{
  "d_model": 512,
  "norm": "layernorm",
  "norm_place": "pre",
  "attn_scale": 0.177,
  "bias": "none",
  "init_std_up": 0.0143,
  "grad_clip": 2.0,
  "decay_shape": "linear"
}
Each number is 128 + 32 x the weight over the matrix's rms, rounded and kept within 0 to 255. Layers, rows and columns count from 0.

# layer 5 attention query, 512x512, rms 0.0629, rows 376-381, columns 128-255
[[136 101 145 155 117 130 128 130 128 100 134 139 124 135 154  97 167 117 121  97  97 133 203  63 112 120 158  93 113  92  70 105  97 107  50 116 175 101 124 123 131  98 105 137 213  53 151 141 173 113 132 148 139 146 104 114 133 118 128 150 110 172 136 113 132 155 155 138 153  90 165 104 227 150 123 184 104 123  87 142 130 157 153 158 165  88 137 113 118 135 142 145 172 150  88 116 177  94 124 120 148 169 114 140 117 115 157 105 114 123  99  88 128 144 151 157 115  96  92 162  70 189 148 145 163  65 107 126]
 [100  69 142 134 156 191 158 109  98 109 141  90 105 109 157 145 139 123 113 139  88 113 178 173 155 135 106 117 107 134 105 114 193 132 174 106 133 148 111  73 120 130 114 136 131 132 189 111  95 154 130 177 119 169 127  81 156 121 111 141 126 131 153 123 169 123 151 111  88 156 154 107  90 124 108 143 133 116 114  98  99 199 126 108 164 184 106 198 162 180 152 108 114  89  86 124 133 137  98 102  95 133  76 100 134 162 118 108  80 113 147 123 164  98 128 243  69  95 105 152  81 112 233 152 130  96  95  74]
 [174  79 148 187 114 119 128 153 108 151 144 194 105 120  96 104 116 116 112 146 198 161 152 124  98 132 145 133 126 111 135 137 160 118 139 147 151  98  66 121 155 147 150  94 156 121  48 122 105 194 162 117 148 108  74 125  93 142 103 166 156 153 123  94  86 163  82  75 130 115 142 171 141  68 124 124  73  97 141 182 169  84 100 118 134 103 158  84 154  57  89 129 174 136 170 129 145 113  85 178  57 130 141 132  92 131 150 125 129 102 116 142  77 149 143 103 124 176  93 131 121 163  52 108 152 150 164 183]
 [214 136 162 130 155 131 113 107 107 109  89  73 134 167  89 146 214 155 123 112  95 140  83 146 145 146 135 104 125 180 117 139 124 133 181 137 144 142 155 140 133 161  77 150  82 130  89  93 155 106 162 126 131 179 125 110 133 187  97  49  92 157  77 121 178 153 204 122 115 149 123 113 126 150 207 118 186 125 142 148  92  87 128  78 154 147  96 118 138 130 170 115 214 143 192  81 157 159 130 129 140 146 101  75 152 161 125 193 158  98 164 144 130 103 121 100 115  77  87 128 155 130  98 151 137 109 149 172]
 [141 166 126  91 119 136 141 170 174 108 106 130 176 122 124 175  82 166 122 180 121 124 155 152 159 131 148 132 175  88 107 103 135 136 144 111 102 148  78 152  26 155 125 165 140 130 144 116 121 133 142 138  72 198 135  95  64 164  93 138 120  85 123 107 155  72 172 132  97 106 126 123 104 126 167  82 104 142 206 117 145 147 159 122 124 106 125 129 145  76 109 124 117 141 141 163  64 138  98 114 144  88  89 106 127  66  76 168  86 151 109 112  94 108 113 105 161 139 171  90 178 121 119 152  83 132 130 158]
 [ 80 102 151 110 145 100 144 133 115 143 151  97 129 134 147 116 109 121 171 151 140 115 112  97 144 152 150  85 131 143 102  93 125 137  99 120 103  45 134 177 156 112 137 147 192  94 166 159 213 105 161 101 118  36 152 150 212  60  94 111 151 143 167 125 160 107 116 135 137 143 139 109 171 130  53 139 174 133 175  89 175 151 140 153 142 124 117 126 136 176 120  82 163 107 128 164 154 142 170 118  92  92 135 168 125 128 146 129 142 155 129 172 199 138 178 140 130 105 153  99 126 139  79 147 132 135 118 103]]
# layer 5 attention key, 512x512, rms 0.057, rows 376-380, columns 128-255
[[122 133 128 120  71 148  86 128 100 150  84  84 129 129 167 138 127 164  99 100 108 131 158 144 149 149 170 113 140 148 104 152 144 132 152 121  30 116 107 121 166  69 125  98 181 101 132 184 101 137  79 158 173 117 106  62 158 135 151 167 161 106 121 107 159 107 130 119 135 163 109 104 178 101 186 150 149  91 132 152 118 138 155 154 115  68 128 140 126 123 119 138 136 168 107 169 135 130  92 166 168 169  94 110 133 132 115 115 146 133 165 106 204 160 125 133 140 165 110 140 103  89 147 134 134  59  95 112]
 [113 134 138 121 167  82 102 112  93 134  73 123 106 146 141 100 195 151  53  79 152 159 167 183 108  59 171 139  68 156 121 195 126  84 132 121 129 113 150 111 146 121 107 121 130 114 127 162 149 125 141 108 103  74 137 132 193 139 109 164 159 111 107 112 164 123  99 102 100 124 159  82 149 127 103 145 135 124 193 142 132 158 139  62 149 179 121 144 188 114 216 113 157 109  25 151 187 103 112 134  73 137 100  80 111 101 182 175 155 132 144 127 149  72 182 141 129 117 111 128  53 140 115  91 112  96 149 113]
 [185 103 225 145 122 105 123 136 160 139 150 159 108  96 127 120 103 139 124 141 192  86 149 160 143 101 141 110 121 120 138 144 156 156 146 114  89  94 101 118 113 159 109  62 145 153  55 104  93 154 149 138 139  88 161 109 118 127 104 136 132 106 160 132 168 161  82  59  79 128 117 113 172 118 131 118 145  93  98 136 172 102  51  74 115 130 123 159 155  65  51 160 174 114 125  94 177  95 125 142  84 200 127 134 124 112  77  93 201 121 119 181 126 125 135  98  82 130  79 124 116 131  97  65  93 113 102 178]
 [143 150 125  97 108 108 112 141 112  96 132 105  99 185 154  99 153 138  60  79 189 107  97 124  98 150 114 126  98 175 128 161 106  84 169 100 130 142 141 127  90 145 116 159  91 177  73 163 104  63 153  95 124 168 125 168 168 164 143 144  90  98 107 154 137  83 168  88 128  77 162 157  86 100 146 163 132 105 132  88  99  82 132  95 148 145 170 142 137 106 172  64 129  96 164 103  82 113 118  75 108 107  97 142 162 135 106 147 120 126 212  89 172 108 137 124 159 143 122  70 143 123 151 146 172 137 135 156]
 [ 95 214 103 115 162 177 210 169 130 158 167 144 137 166 137 149 120 165  58 129  73 159 147 118 133 112 142 192 144 136 121 113 188 107 161  78  61  95 136 188  96 101 146 143  82 124 161 145  78 153  50 153 110 179 142 115  83  98 121  71 110 167  76 148 119 159 212 158 165 142 148 132  82 154 131 155  96 155 200 166 127 161 120  56 128  75 170 134 149 176  44 207 114 129 146  87 138 221  67 112  84  87 178 117 131  53  97 165  47 155 135 166 153 116  46 125 174 111 166 125 206 187 157  73 128  73  92 154]]